From a checkpoint of a small transformer trained on Wikipedia: 6.79M parameters, 106M tokens.
Each number is 500 + 40 x the weight over its row's rms, rounded and kept within 0 to 999. Layers, rows and columns count from 0. Numbers have three digits each. The size before them is the row's rms in percent of the matrix's.

# layer 7 MLP up, 512x128, rms 0.205, rows 314-385, columns 64-127
102:566484508508469575492550439517420552542514507512454518485475485562528470495513440478524536452562527505495446527529543549564511509498480452500569443488528514496540552516516553519559562422536500
083:552483508489528616498433535522563498505506531504462457457472495493518502400521492519485502510441453516511590483468532530529496460512499546530463516525502550499487421508514478417559467425513451
101:473536471452441558455478552525469455522553497489501483394541513560499525466461532546460528485580564496474458463518521429517474504443504511490454504489537488481437541471503490466487570446533478
075:461440510491513480493521454498557511425493451440566497490505484485511447472565448491473556628459542465444446502546479585487471473514532499508527458493514473501496535464562586411504499468426401
107:498532506535562591361499478479559476554454539520477525547547489534504485528484429480537470494419543459507545453422482475471480456529431478454428505496520535435476528446507464519551526528522457
097:495487597530514563514466429512486487524579546498431463407450503537437472463383508519475498487483530480553552486499494491557488505512489511516487442483491479539566508524549542548500483486557512
098:487573502558491454480471534429483534513432495537499497481573555464510551508457596510478496455534572457398503527460526431422500505470432523475534515452457488516447488504497453561542482507466572
093:523520527495520459469521526498527470499481483573508540546506526413474495515482494603482527440440525454566498476459568547587449474483507548494484449523523578555494519527425475493455488544555520
098:442542466536493547544522476489449488501518544511481517520534537506518503461488465495510456493545525474421531472550523537510513546449596483505468507434484389512508620437544464525431536518518510
099:552530479456471469516509518552501534541509456467534512571535432535529452468499444538500516531518570474468544498449529495468527496492359485582529540470554449475427476503518546429485478556490514
091:557533478527519460525417479532508566513479489510511523512480539478535529433484523471477551454451429459493467509523502474442509569430537508498514500474450525470492477547460459485520515464527470
120:488493454530529503527572504524484492453495542477529451526484434537544466547457533505510473505572505533493515484498518490537469531559425486556505492529494483548482507544513493544469544507544455
097:471435479536529583500542581503495578541432538564457473466508533450467506546521435461463471501489457527496502530499475480463506568546522477441417469543429477512446473489538439504449442504478515
104:454496474478493517492468462518562559556429544544474501439585514465547595455556483510470551540527499506542462478527517440541451483444512537457476489534511486554472531477545504476549507522512522
084:470571396515465472525432495521457516526535499535555532561464434507481503495561456515543513521518485430510514487513533513515568512540483427485606511534485600487449489519502464579454474485569528
104:476465528499511543403470547545456575557441476481534515442477536481505438474466462562570459448529459470525531498431406483506480529416478455497500498465494432512486487520525514430621508443499477
098:497479549526545533396441527499467511539499526491516493523492540507481494512422429497570578541521487482516522483490423480539438448470546485516458520436528512570431453492504528542463520481524502
102:469509495526494413485545443499497440429463529538469483532517432534460515511503483492524474638507504557552517499489522544444507507516496476472454470475595536426528443482474503483528520547585472
115:465624545516495423500483478477519536481409487459468478520495505483503534562549451483472564545497466542547527428535555509431479479559471559568462504481454427630578540524459490488521521509440512
099:422459563509546479425503562463575574564545520497470464507474500534498592543499446498448581492465513496500464462518515538517450508478507509485491459543496523499524479572524536564526442482519509
092:522457567526569527466463512471607455476477502529467525480470497504479457526507478451508454503481558548486450459501536465408471490521508536509476505461415460363454570476535510491490515466496453
103:509380514476464514593456440474507484603501542577533462432467476494453529492504525467463485531494503474462471496520495522546503516468512481488531474463494504493432526532469527447558516470481502
101:479472495579556516441525515501480469449528557525500530448495600447552591455465558455486511577481511462459486503521551498457492532485451489489521448548393534523523438496574477507450465518539481
094:515515544477505539558578415548521433461538501491525526442531549453539511542511446506520494560471589456468524517505525543482495487455460497403478542481457476489559478492557541453537413475473443
099:531487546550465525510437485461412488521539474474524552494463482412532516447490515512529532495493516511542456513506504486516505511449489515446506538457497448511531502409537535510472468469550476
098:520494470461420489533491436494434468471620493535520519543546497523532562504489456504514568586553526512496465492525527510562525479476474553483475532437548506440465495537492475552488569510511506
094:509589467533515494546526461478503549457493422466481507511489510480461515524546524440531524499504439491442479537463491443500459478438601488567526532494583530520573516510406491483500492533537505
103:477556474590529471406495513505501513489486494497469537430493486495519515538467477543480543421427515490456407506570476460380545527492509542547436477550499476531458491426497509608537424519469467
083:540567536489521480491472520514522473514403455502413503411468484470524487564487587503487465448514518458459489560533486474473534492448506528528464489505520589461491482474441542392474507488505513
103:457529550457539494470473431538505488527431418512517424538467552500485578515461547504515487460488414583501515558525488517500564509535461497508531515467486515407524557510488505467464489572460469
094:494540476513557518470556607579517477448515527433540545467475514516515544546487554458510517489489537503497487582602462501440539460523450461487545497491505506509504500548515530505492589497519478
090:559536471455519473543501515555378496492536495474469559481533520470491504500492451516515485432441492498465475495500551484425550517522466499492491423430544504459499445479471457512573446507570511
095:489439537510439509422517443532509531487490508478393490541576531524589574499554500484460548501491505552498514511464544524513467509493453439450500480499500404490542474498475481499552475512438485
096:514543467540554517469432521522512474523488498504496477606444517392493514431466504465503485481491554478481551550495492524531486409476521450507574494513468432572529489426461446489450502563477523
100:443479480444389486566553507547548506505524526471473483499468461564548457409529567502472558510412577450495427496502459467458486525583462514489550513529460492518446567508539615486493532509499461
106:481524515511512522501444535454453547555480399506500503419489483436522485473492487525484471512499514424536519537501526534527504458580541544398513483470513504478485421425494534552443456529458463
102:409551494477470554537497479495517481443494478518572435515487420526477452509543517563492508503534474529513618515426441525525520528473495462542449586600548520502492504477525552517535518544424488
105:415504475528456478479475510488476526531478487537556470493452479485551413578561431495498514489513513487429479528575415400511505495507508490480555506517523551518511455500492448526539525567424455
094:510522515449580473539506424572551429446500508468490567591515537544475468476531524418559484548438560502523511488544573491505463478480536493441460562441515518486583604434524468547493457503509561
100:554444545466448536531516472516524475510485561474488451541539452493493498514553533505472522492464507511505518497521519544469589541474544502539465507367488520514467555521430477463533423444598468
097:493502511479504537466546473452488503513545561417450470473502498492564480453486494507538478538494444561534560486479472505504520467533555494517463490557444475539457550456501511537502563532539458
106:517495553518439499423505473530471434546551513469429476437541530508617477545485525506457465478455481480490555474448512542540485545475559429508469511498522490561573497472453582581467498522499564
104:433469510439517472461481504513516447486508383550489505506501491554545508506466547472581451426625550496599518536479453560471480538491515557464514499481490507515520555475462473446478502479519505
105:547498452475495534517491483525559475510551533525524577523537483503468494449482471508541489489451449470515572494485455489519485583572529545446536487489542503448482527546559577512504472397505514
096:512606502528472423486501517449497519507457516500490498487453505501507499485535436423462502473426513497507596494524439507456530543547503480487450387553536499519570516417500496530483526514533520
104:506521498492539440503463498512511462498523435457457490535556520570537520532567536470535491517494516530423427525579501533445598498561456544490552442484572485437504489481525479471523526542538519
101:512468532508477461493531438546424534441492532518538461567477560509419497483479494509477501446514541534521520516521472544524577502526525464557558460505488463532447497523449526514578574484521474
110:476505506453508436480519553457519506512488448418506486543422433481478462538458425469379491470493546447445524511457462479484515462544538462482491523496454574558453519480510525466485445529473424
098:517408557495483453497479494518559454508580537441531477515446495484465449488454584464499518553438524470479540518499484414478459527514566494504485482466490551436501455470585490522480532497559462
099:549522447550540562552499582478482438550458436470493551479471520424517454494488478485435533482504483407479473517518453506435518503515486533478469542502542469514468477474481456463533534586449479
090:499534520501472453524457434457525466561474456491505478424494568472483541458509537516498471522491443486501589517507597564496435469422527475489535522478568520470462468480470490449427610527539515
099:467541476506535439509546438540527525458519493524545485505535512522416466596512550532475453521532526512475467503525554540554672521488496441481493508533482528504498543591522529469495536514567539
101:517558506563488541469542564508473522602494471418529493476511460477462476429417474483479501529458573456499501506500499511485482417503449554492479431459515495546473497467546548510518518540511461
107:548549495520511470496445513458456429498552563438508466556538475447527500519518482496559548506502490600521530535517491525533565498481501496547548560483538505449503516550466517538508557479451451
110:583497508528507466415519527467490488444503498520523481504477515449442526441455539470542520514512491480545541496455545406530546529480575404519455508530508521471589503561509551471502486568450558
108:441466482465482504467557545498456485516547504540448459537473474512482503500488490533541549552495452402572503526485475456527501401517516477508557434547573421505460527496502531568461523545490573
105:438441504547427470512452472512510464377522456455530567522485471476509451530522482534507450483519475545522489485431483544467537497510535425494510537522427526520513477504512517489593582466491498
089:509467436536475508516570450465522521553436481512488498446494475465504433511557537480517531497493478382503495565522560518516459503502445467529512526457486484516517510463608560489578602550574598
107:502494591484554500502524455533541527451482493531494557555464547495443471544565509440483493518511474542437528482470528525598524489415435478462460493502436443547546507485533511581595515509519532
098:559522494571490545516559513542499518474503468449532472478528435531553535447487489540470531424496492615461468520576541453468462453491525489469479460486444447563525437434517475506474473460511481
116:526565461514502420517532475531489520442447501424495488497467453491556561509550538478497523533442441529467499508517474540460516479543472485499470560520548565527454401522476530463566512454475430
109:517514497521533505396566478478506480477536486557482557565446488523516495524547532446531484449504474553518485479511482443463532507549547513532494460495475517434440470552524487483512513483501559
114:508558397539475519470463482444556486470546469443453477438532512443490532457504447479461505593481503501513422496613483470498553549476567415482491541511518492555517500475498482481524493562449562
093:576503503471482520492518451525562443518525512445512480545521548512513470529521472452586535429522437533474504463482518462477520495574481480508480528542481492397417543472469549498563531532513457
105:529520493510445517453426514500466547455544461523489489555539531525474572489538516516472440503504537481506507550487572536512502507446480571532451460499466468487545490430523460537448517546506545
103:422497524434540464453492554503524535475515456503570516472548494522490522489543411435511492492545492461499538453475547438514540436521492479480483499467455512543488511510475383543505486503531592
097:485483506509560548477533437513441517573580452503440568509518442485554499458495442512414520493503545519533471532555439509515555526513528486557536497552478531508484506484484458511498408590439505
083:495509464498541558477557471507472470489546405478529453474496474428567518494554550554514508525508500497502506588460490482518565516557483527389539535479492524520525432459484537542465525486522473
084:505473545480499459483485516440501523507551489508524513486477536515511449491504529564465563482479435498492501492452458449507460448486510579536430474465476475459384524456529473558500510496529480
109:516518493517438500539529538551484480482458480498468499499512526562504503575522511515472489394577530488469452443483482497515579542495511501495479474546455468501446503574511500475484436408454472
101:474494418499482508512576459508498489517418551471404597584563442431467525502466522554515533484478506516396512470525495408506483493550484460506513462466511508468549548472429489574504502528537477
103:543429511493474561502429587588502445481545514484551510456494529490524481511463534437473532493522499409482466548465530515484501500507566536518515565528565579555497549541434503519502476544508603
# layer 7 MLP down (transposed), 512x128, rms 0.192, rows 314-384, columns 64-127
100:485438491466448524595475488467588435488458560524500439472509486480558471580564488436477477426529510490476483432521494535510485483513468508485486506474454454429556526450509533535490456507572485
091:569512478519599448457499525516502482486450580551521481520508543537485451441474524557465567509511514480466439494429520569415568510491543523538505526490459459561492440485499513628516541548545475
106:446516486528510518500431464581448467570496469539564517456539474542456463495502415543546522515517511491475466457530432498456408541529563555569518483535570451472518524495581517479534504495486503
077:570412493515476525464519491463475443505584482497587474456488530501561565512480503618512558520477498572495545453528521530575511542520472541460478493539499526451506524538507509481537479547466469
113:421500520504499514505482479548460509462536499527487484458453548505487497487494523521494501612522467448502488487495554375513546471459571494518503502503499401535514471514422524470487426500514558
094:487546457591489530472579472437530512478538511454506555452478513434520502466513512480479508578517529506460500503488559557509447555528556456521545461601494515470570479548483510481540555406466496
109:514517568529464498445520482466475488472471483500628492565474505508534505501497490550448421457461497456435576528525495436502431533484473543437487486546469498477455525467520536570574532430506549
091:431487533467535518411549520499462567490549502504527531500477460496462513555577474478524441499515497529513502519438483511520396463502498442548528480451460518535487487581481495476524490477503464
099:458511520504467505558480499474443454503591465517545496561540447556482467485527518497508480528519552482404445491505546505512552519468527558559526575559524504532497505518501525446460549434520430
107:509492463439522554549555514469407482507476431564492471481502478462497453439466452430468466448449545572510519532452481502485503468463489461452534465512464477508584468428514516525499472502533499
087:496470463624469480482524508484472545443462483505500437493523465463539530467510530481519587466541475496472442496508556494504476457498562504463539489472483537486472483482479494525432496511405493
104:489492467476450488550520472500479560448522557494476505460534552563516544486480563552418514486492505534424475502377538452548506569517441479525513494554460508497504518569484564476497587435538461
093:448554483535538503461491524421486492434537561464579490500539387510546501418484503602492493467502511445423481471540533557501497484489431517518534550601517493542512472521537539471546535501434492
105:511477548522500498530482513400545503526478532559525463413473556453485454446493453537551459430518548482445563453458507496479525463509540539497509498493480489502491512447527519515460445530476523
081:495501509472448540497482496541527437483537508546512477574532535497497500431442536492537490537444593482461448521515448478466534481571497506459526523465453485489535494512530452501510482521493479
103:542422458501497526515484490482480534552414491519500486469453539463570505504487465460555515492573525472489470520593494525460594509468487551460482519589463599576492508480559467515551470532540526
100:533546470499430494483490419505495533521414524477538549488479467493499492522466541498524527489546456534519572491585564502523476511463530464521561490557510502454516606532521470554481572437506551
090:445542520502532489495518559479492452479481533550477565527496484506511515532416520512461467433477512471448571492446495489584442499511505450496464450489500562481499483490493483524545401497516549
106:496446449480446503497420471449487521462466490580471484479481438510560499550505526511482532421565509529444499621407459521545512523471518450435488484463518626438502519487447478544510524515537524
100:467486499459507548527488517568537524478515485485539461583506484542505523513544526512515508478457457589470469531481538497522539562513404450496537490414486537472501477444521536465511518439498537
096:487481508534499507433534506466441469532536509457457473446454538488540461515465490534455513536503485507480457516559477510505529569530485436481529586506458500634479447536511515538566458473491486
102:562522481519471494500528537467607464510497462461443463433477470519550501531481476455497522552538471523539524462553490556491509498511505503487530527485509445465538515563480510467514498438455527
098:463498542461499477493464555599484428507447514474515553503522527484570492489512512532528534482510420467459489445454480545465364499451487484522494515490518425499502411553534567535552503519571428
101:505534449574470517483469508487574486492489511516549535510539490525471489471502485585562496595443525488513518500454410541533474507466471524537499566551492421500557488470456585448490505411464479
100:545505419439441477456489466572553525479424491485491523516547537421546523521501490544509544422515522451494552518477484467566407542479540506461418463487535439530458512527431578466486556542542483
098:524517446517487549429418439454563468472516404494372515533521516481564537473529482504496518522510532470519530493477518517489585467438423498460522533490573541504461499476473465511543505474490434
096:455510591388583523586549588500479498475441517527521578564437600512509542539528492501508445542548503565546434450527456508514547570493484501461411535489528494480499536456539538541502509506519489
104:537489520438494529451491500461532529531499488457528409554494535523510470501465472567499518494545486518471497442494511567502531521482581505472530554498573499422505496502483499401436450426448489
072:563488554513517556563545471476522473475512537458499563480448512427496510493440559509467439559489513517539464571435504462414490523544460471536551524446542527566514527440552464432489456453522547
107:473519435524518461553542488489489532539480496464432456506518504508538531586433508500527466448425468507539557523469479518574476524499462460534443534454543457489531475465468525538507543561466495
097:468543491490506542503514504458648514569524467463462479501450487593539524514535551440455503512534528429512441568449517541473512405485464533490500518510470521503451551485486564519530501504510508
089:506459445515493517516463601475470444455469548474526469569461492473508481520450534532515485518486480424487551478533529482491553509453498481480486503490526522508583543493541513401522506475516545
092:487471524517384562387512496491502494494513498457540549535437543533579536524498472527453472495422464472580476556544483623560530493458505452444462505503507514488541527577472508518595456499523499
101:501516550473553480474533531510545527537502499504625542485479544603427490486491471510497476537469486468528518516445496489520413545495490550554504452515473531515475467536533460436476451428559527
093:503503510484439461422390503486489478479508548491533508455453436533566516474513536487540529535521524519510488461466460587434485570536465449489534429498502512491452598474465473438527606446470502
106:553417465520558525535429513439469456482471488545472514513487552484472508524528458437437472483521553473559539526394507591509545471517476500536505480439438495591428523548443532506455507534490429
093:449542544476512570447507491482548509409481501500537518486528447515572488523505525562560477518496493570467531465484524503485511545450491450535566516524528508554451450451459529384462605529513520
107:520460545470481456528603507506526481460410522442577404531496581541519495478484442439471498515522476530474467493472477483550563512452567501552497547501491508542508486484472465454530492502434469
096:435497514555543475425537445456464508513493580537552433528501504473460494445522464483506483520511515600525530468441503449459543473504491538584576563516521578476540465430471499569524562478457525
099:508482437454449517533502474590505471506541519422548463506511478534497562548472429521459526553554462512471421470535513476538576524457537468511553503504461483473522516438534588521591525511537541
102:471498536503555507541472528515509564490436519471489475473484530450514465528485462526590524506518419518502497524410543437436402577469509477402450445476551440481533478485497467504466464526514517
096:520479499463466488532464511529553493451551501541582512450453545502435457467561522469415550512491457486515514502510506541491534501533526564466504552494478493525536468541514497504475481553604487
105:521513510501489557488523473565521520463430507529569487534577526480516433554484460486469484575474517467483502524508462493497550558451512488572517496487530526518620487571527482557528549515474557
106:505468509513536494558558485522474543546523491469545442465473496525553505542526564491528544527501488445505509487564423559497451478541473492454496539445518485413484469514524522453504457493436515
088:536551634436538532414533569529578527469382512510497510500523512463465457523499490475491469515532499502472551482473456495502449513520444457495431542479520540536519509482561478542496479558517483
102:517483566479465558503494498436444541511499525518517523390524446520492455473544480544477473528443461542500543489427506478569493513457540496478445559501530522539536467470530535482452592504457459
106:480515465453540557553501523529488534509501545571551514542443515505448554439459571477491495469548552484442496501581536485560560506495538582492568473563449550579510520450471479489446498498558493
104:559513452504457511421525491520523541538457472525431489525488412458455509538465498427531529486522511468452539627491464514532572467503425532492430456474507517513435503448503583479474481531527581
092:542547512512434504414492523473488489546562493462470525477498474405529491563525567518524546479552499532509500562367425517524560450514547481432495482495619487496520538466512518493483475532482500
099:515542453475476500517435472463552499573546519515497489505522570505477379392381550474564525503566577538406523498485485547490540510536489521561523564553422474502526493493527420507558510521542429
090:583440427532508483494536400544473555469499419518432547537561549477448512533474570517472453466518525506562493509498504504495480512535487498550510506476474494481415480523490523506524490386387476
096:497543485486501487558509496529487473484590479537434509567536503473492547494520547511469472421461531584460474520494485459470507584456508505417498523434510516560578554451525450518427533531484464
101:451447521517529444514475484534502452476480499486515504487524509543468495477654506584519422534515469499497509515464535471465515493525499537460532519460466537545465478553494444490572531453494542
099:487480486521554567429561444608465518521481509543470491479438525475535513459464544547466535497546448476507464451530502474454450537472477449498544510485465532527499469438443485491535476524485489
108:477517516545423555541554495527530474423557470467427532484582520519489518540488497480490487611431518507537542477463487509522464514482556504558523543427483419487437454506474491487537498492552546
101:419481482494514520604495497462511536509544414500569510499505472543484458498487530501485505500451556466473509472454501536505491466514543530475460549485485486449417521536519473523458470536593478
115:527514512475478497439473468464523447553536518544617512489499460448556540462493512514515547469516523454472493500622501542521569485513477480548474509468460509496554466517561540487571481515506527
093:502518515520492472480451469493486562464520482520523517503539583562529430536559483488533438482475511518493532548435411499445582430556544523525448543505488554571598512449470500490439492551484521
103:474480540457565465492482575524513541521535538528507507486461516418508486488466548463479577533482548506490467423502490499550436531531541491522460490509494504436504556534495458546556505490511486
094:476534463522495476510518522514485486447481500532468513500522553417478556536563525510507451500479498497384521522362432534545479515528518529460525452535491469480488468487469503521543483556468450
113:525529539458598553502393509466469471494618545565519561455531544487433496486514458453452488478454464519509525414529516507501513473540504537494507500553476449439561459450514506542443470550493524
107:562490533505492477539518571579518522468590439510567494518503499512532506569512478564455478468411534557512437543492472472513528510547550492504460479494544453482552468516509525539442485519595477
108:486488551490530550479443499479499560519478533535535462439520526517468463575478555506506500471521491508433489458454489494480479498492579574567530474510566457478426572523464530482476526436484507
092:470516526467545488547432446539476456493442487555527536493518493483518522446518477559451487542454460514505466472517449497444432539554483557518484517480512409464575515539509462574463498437485427
103:416548568412491502561500482498512449449540528505524483513512581466458543546510525513463494569522499462452433501483520516524535455505454577476449515416484478448465450468542523533569471457432561
097:487462469556441514464512543522562432443474513492495477521533529456453590508467461429505500550545436437524535528525549498518390474517508517519481457592497515518480494468522467515486461489512458
094:462452469519447480476470542537547503500533542546487499487473462480539442530590534502467454471494556560523517528436436510488490532484486525570500423520452509473557487425440573558520478571557537
083:435508431530470492536490494477486606529508517483421480503546506503511422507495429533495471476464611474528589600557581577553459505477514486523528543528482568548460466512473452506485517463492550
087:620496462496500540459522517534540457546478493535544501502494455512462533497519472435484504447455485514537535500530467482469609469490521505477475497521565524465551481525496532488491451565516545
111:525492518452538454554448563529545547481430498570537530479537508479533476460487498472498501383520485492423459475499522515492472542479506609545499507464477455470555468476516518471512469545507448
103:414509522505488464524476462518494522477508553552595450450433485491420461544543492444464487572444481478601517504506458509543560519418478470465474560534509455574509548522453516483462446565411534
# layer 7 MLP gate, 512x128, rms 0.23, rows 315-385, columns 64-127
090:454523504503539520605479564502530507506482509419454476548437527504446479485451541488499515461525555516509486510522452497439545506581458462447529471473468499479546521498580545517524490510465437
107:529524499470486479502600523562403454478513559481497501525554477528508507459526511516438525433491542435516441519584607435483468499487464443521504489488545562524492544466461488501403490529505500
082:478493471508501491467426512488475463432484488475546523412471475536490411473486508460525494451519504457491469491520452522497476521528522516524511490602485457562481443475500572501479500528568449
111:546541468522522501471444433505456543507521451517510513561479520495512501461524534436491529539529390429483519546592450428448588524520579452478497461564451577469519446584468512553504516418488540
089:512501509501536502521522464491482527437510582448430425520537525581448475473448474503449453480457518485523510496527542529549464547520481477511445534561532480450464530521488527525427513480378513
100:492474470455482491510476493500519518471508499554443486454545469523539510551474493528536525512478531526531486458466484521493521452524497512549538499377555579473479523503478466484488509452526506
104:496581538485520454555518506503461481499540467496439450449452525464494532543557530482460495459516511480541471557508565475448482515498503491522545488543448499462540462552487429474518592575498509
100:477505517519447511571563549516491511558500486526525502502492503543469507544524510499380438430545611499461506512457428452564503507483539481500475541537560481592464521510488528484544460480544512
097:468562458529465504478540494443518457533494404540510488435510504446478548441482414489487473482520517513457517493541479575479458418513519472519522491542479524550543480557485527458519470503513460
091:497438479474515533501555479510526424512525528484500496460553485507481461516506508542504470531511557587517557514446584520519418487525452479495472507510554473609509507479545464476506513533530518
123:493413543562627489499510536600477524448531557511559445523458472487500445554384514494497474524520481464526457531508510531464522533488437506536477526513479472512484443469544469570485549499518542
094:572440538409449526561516451505478454455545464481559517591537482445459450471478508451472533520491500498454516458481576503540513521535451504504520533476471528511559482489508535426517461464564526
102:535606497489498529504455478541422474552523479554530515500466482565443517516565472486533587459481521563516431394499543551524466514472393475560507502526464510500485471478519507553539509487543450
093:534492468585503455545400448459542483458524488509506470507508458509449543452531445486508529612514523415483517486531464467410522517485475523491512492449479458486461488470576538499435469532566494
096:580511530539524530499481466500467493546465503519465484565474502594512536496508468529421419459467519513479483554462485474528509481529512510427541492486513455471544474477450591516515510496493434
102:487531511580513467537556490520555532446482473557543484484495449538500489574537460436502518545523514553448531483442548460488530493588449484517555504492467456540512585465579578514488529556554530
109:512597535451472455496538447500428474507463504550547505523540459489492490449506475509552472508516521540484543450494587537457518509514442470485462556511550549505548481518482488484558503491543410
114:453565514538562506550556430531545504479446489477523531507466521519390454491524480552524484433467453473578498503522544465513486533594494519534525502502469510566469462545495535444546461492464489
104:563495449533533444507490537481498510479505505451527489542546472478487491518589521605443570490502520514563532523566477578502498521530500465548485527460541535534487440484531487448527582442515589
095:493517488491547464481501495467542478563458466463474500527536471543485565487566509487454502578548461434527552459559551492513606462550481508497553511461512487522580500562516542480517531456520495
101:493479554499450495522438423550536467566481463477511547483541538537496565498463555556475414455490524453607475525500446462542531515479522501447525540476446597450472484519507503478469507493547490
099:553464508527591516458541516491488504527524506546470575453516460523437492496495461508527464511516442561567451478495499444489490536495538491508563516448483451499494510511482458502577472446534468
093:449474485489486394530539501484420462505574510516491489529576463504501471542543442541504517486487499485573519477447506541477437545450602500533482547458459455472579518524419561503545472471522482
099:469515525510491512488516521455506436513493533458499482485517474533475451485516546488491449515525540548464525464473583480506515566432496549551473590501511566615540514467508436611542556621514527
098:492503490511502431426485511445507489521467438466528547442496489455474477394467537433493445462488473553467567496574531465498400478500474494494450547550515461485440503475453520472444492451481461
102:541495404521453455443508423535533440549575437493488549526489483565515516531509515471518553501505478480449548535521510477480515546446488410475533517522519554533475477480508519461522493477481563
100:560428528522558499499521511450489549535480514508534484561489536440497533469486441514473501467561436457536537455461520512497470518460468528502591497453528473565568490496417520519451557503462485
078:476530430480493449443477448447467441478543391497534502428514517521497474517476510455482504467488501470487486477591503517497468529563519482485494435557487541485517518499481574513519503592537432
108:532507470442426499495578503450460501502438521459540506574555482471496487475522435535494516571529556500465521430527531534486492527461506552457457513495514504517382503480486516477487550439513571
107:534553489477490502448519518471584518448539481457517539522527499501520489493459516398527521538477565468457439516502477454514467472450446548475553520416544544486477553452489531528457454500494550
084:513526433486471551499512541479444472445535549495615460456492499487585494549497519551472564541530524415518564552451548474506531493463452440486521531467525522563493519449482498504456515438506533
086:483474456554468577512523484546526479500453490516544565482566484505512567405543517463526471462500497446465457486500525507453492514470461503487475507520507516534475502555473470493404484547554522
100:549476493525481507509486488459475522524467427464532506427424506519536479495512506487502460468501506530518529464510449494494498480505495454435515528506447493549447586473457505528516509599471509
100:505494460462441503635542502576561488505510458449481483501501502478535507438568512476517538505427494471500486488475481485481519545574486546490524543556555503503429456519524452462564568549513529
105:563492420426479531522466444493487493457571496561491503488481564485465496538498516502474463503528545417546575491481545512520530551485491477502475496497461505562459504417488495545416524523552531
103:555467545503563466537482514467482462537497441527432499514475513492471527449504480532479521506460541528477329457517580510545486522532526521503548455425512423466503525530529456485486488463569500
101:499521441559476446540469612456516444516511513467447520461533527485469563355476523488503469482420537484538515465462557506472507519496474482524435482485476503473522543520515532518479488438576515
099:471531540506492462385483577525465482420543504484445450443508528437385576562510494567443444522484470597487440460508516439536489475494520535539520510548532537504525457505498483491447530502432503
096:466532512448463524559511540517555519462558498494487466472488517521545487537482466525467503591556508471446493426452532542491458558470474520462514423538488532475513518473556493427463511478534498
099:529490437481496528477487547495453471531492549544496501545516503547486604475524420521477537515429545499561440488495519538435564507492473399483532499487511522579497534497473467498474434438515485
110:497524465516528490546512531476503621411436492497555539583476482493449503505476502519507578497409529493538470504532510420495517483551486586489518503487484493504414525534502459513460490474483375
105:516520546516516479480480560511468552503530534477562509476461488534524508449489513601499517463430508511469512433487588493528512483487472541495539562489547399506433482456514494492417521512453472
106:470497552551482461483446460450476525520529422477516532540455400548442444495498564563477516503451538485457459540546444532479513508495499534450515531539505497449521478541536463506527500461483487
111:529571509508511447547513507463545514453475519532547469468507571486497551497540434412421485533441523456496523453502483477460493576543481529484413436534560490529508502474453485574526483496489524
104:516546512492496556532544415454461488512571420498454483427472475454503483505557519547553485540471507512498446450511488516420525537517500526447522538500518521480502461490552486453454600529469494
102:480441536479459468528488431515573496483493510481490513503471433544556474562549486553518500557514517485600462486484490431446446442517465425561526575507518456486510456485462481481460491496477465
115:518432538497510449511479513498490533476442475495509475510470511496491475455442482424486531471455421512506506487448408496441483452535517469517511445583522499509413510453500547521507444517480458
095:487439538489466481554527539455526466526499519491512539473460507506495451488437592443572481517480574435535488526489450478517475450424577487537501556528487481507533488527499518505470567529513507
099:527445480495491472495499542485500508472529499515496511510403468561471505536539436506459498492510449463481448476471473487525542485545471546401537452474575529431484524496446445531500498489534486
088:555555526555502433513591523502487575504527559527461530477555485503459472443522532468500508529505493529452575483497576567451509514508474476470477527434486500538515434430576469463479492503574541
100:508487468503475481449521462487471545490500459448486562548500530511488523526524467503529395567557565480441511459568448432455586500415508564469486481517450508474523490452485543508503532529519515
100:510523510565481460473542490473471520484489559467470453518395493491502520545426493452523461563498504527471513506515457516476529569529445447488511455463507500541488474533557465548477532555544549
105:465475479496463588585508500532492485509438500488455487495500525456473519510460551459474466463552519404483432501494409465511505443557499490510490480572506484560461519526501467488485490564497525
109:471459469442495490548446510495453522558508552503537559493449502460528557436470533528467502454492440519459497557540491526456504516453489504501461586483546501545483514483493441492445488491422529
104:487521457483585500589514581540564487489474466487578455490498508535513506489568485466441502528500523472466530515468593477568514462503474499459556479516449497565490546479484408496498512528517462
104:500564557542514534497552503459503541475572568526550523512512531458469503503419487464534493397481490529491479481528483545511497498518493405553540530525446472502518401460489553547475452449487507
090:443515439490521552519527465444496531507451500525488487571500494463490495453521473484512475541503571432557511540612446477500455443527456554530509493457475458477488535408585578540554486534467484
106:490572525516551498520528440574515450485449447529463528496468499508540469545484553494511453531570455460450439527471453556535508466415475489484503455472519492594513483504535473488500486493502554
103:533549574502550535523611518535478462440458485435503495551494432497510491457450484466510491413522466544457473536452524460485532499508542547434524508561528462501550435431482535523496542518504502
121:504543509469484473473490489508484454460486495459459482494482432481595542495472511389508536504459462484505510556550530524471497502568502458524514494436519543460465463503520480427535570586492453
099:522461458524516561540454461487505600525479453522483528557533502505588498535481450517536524466494487564508540458544501440488468529431443510475497464499472500521407450501495565495492468477512490
105:482481522506542552549506449490470514497511511524527486515473513466562442526550531467530504490566503482475490471457475496512472481551494482526482405500518517436486496431582560479538435460499485
089:513534534520476498512467473557482462490467478519476471592499465611513485486505499501551428507500464530553517479479460492493608494475530468448525540491449506459480492474546572506532489522571573
098:595441566457507547504509478473442540497540500483461513494536476617424493555529489549461569426415456484544540468563532571520569527512509496451516451517529541448533451481430561513467506540448454
094:536476507520534503502491541478524526446462475519513515470526585461524489495482592444511516508550477506473478529428524537441420497492553485482496508524493596432552482411534473500536514492578469
094:501447540491525476471536455477386435522518523475458504473512521486532488465491505482420484482510580522516457494498449441485460538510545426485502524466530510466594501463493504521521485502519565
085:511513513438510493516540492456449470465465436462582494510503492441487550467556507484512513529565476428526457559488459440434484511470498487469497458402522447487520555456619534461529561484476495
091:552505530480485528480540530584507491542475483558495484515533514509541536457459545445512560483536454457501547473498570501512499533419548566506504567442454533521494501468481493449490476594580477
104:528520491509574443453451508519484471515540502484531474555482468438457562493429444494570492576489502475551439499493458492475505438472454506497495486565501525491410509516483551450504582477489403
105:545473494535468521454514487467516477498538428481462484511566535548567477409534459566574489489558490466426499502516543486497480512470516402478476477535463564488528425509503486622505536454465530
095:500446572501452500465490493562516555498510381461463548471451516544493455511529529478490576482507502527516560433463543522506455429513494517464523495454453520520587507504516487505464564514534472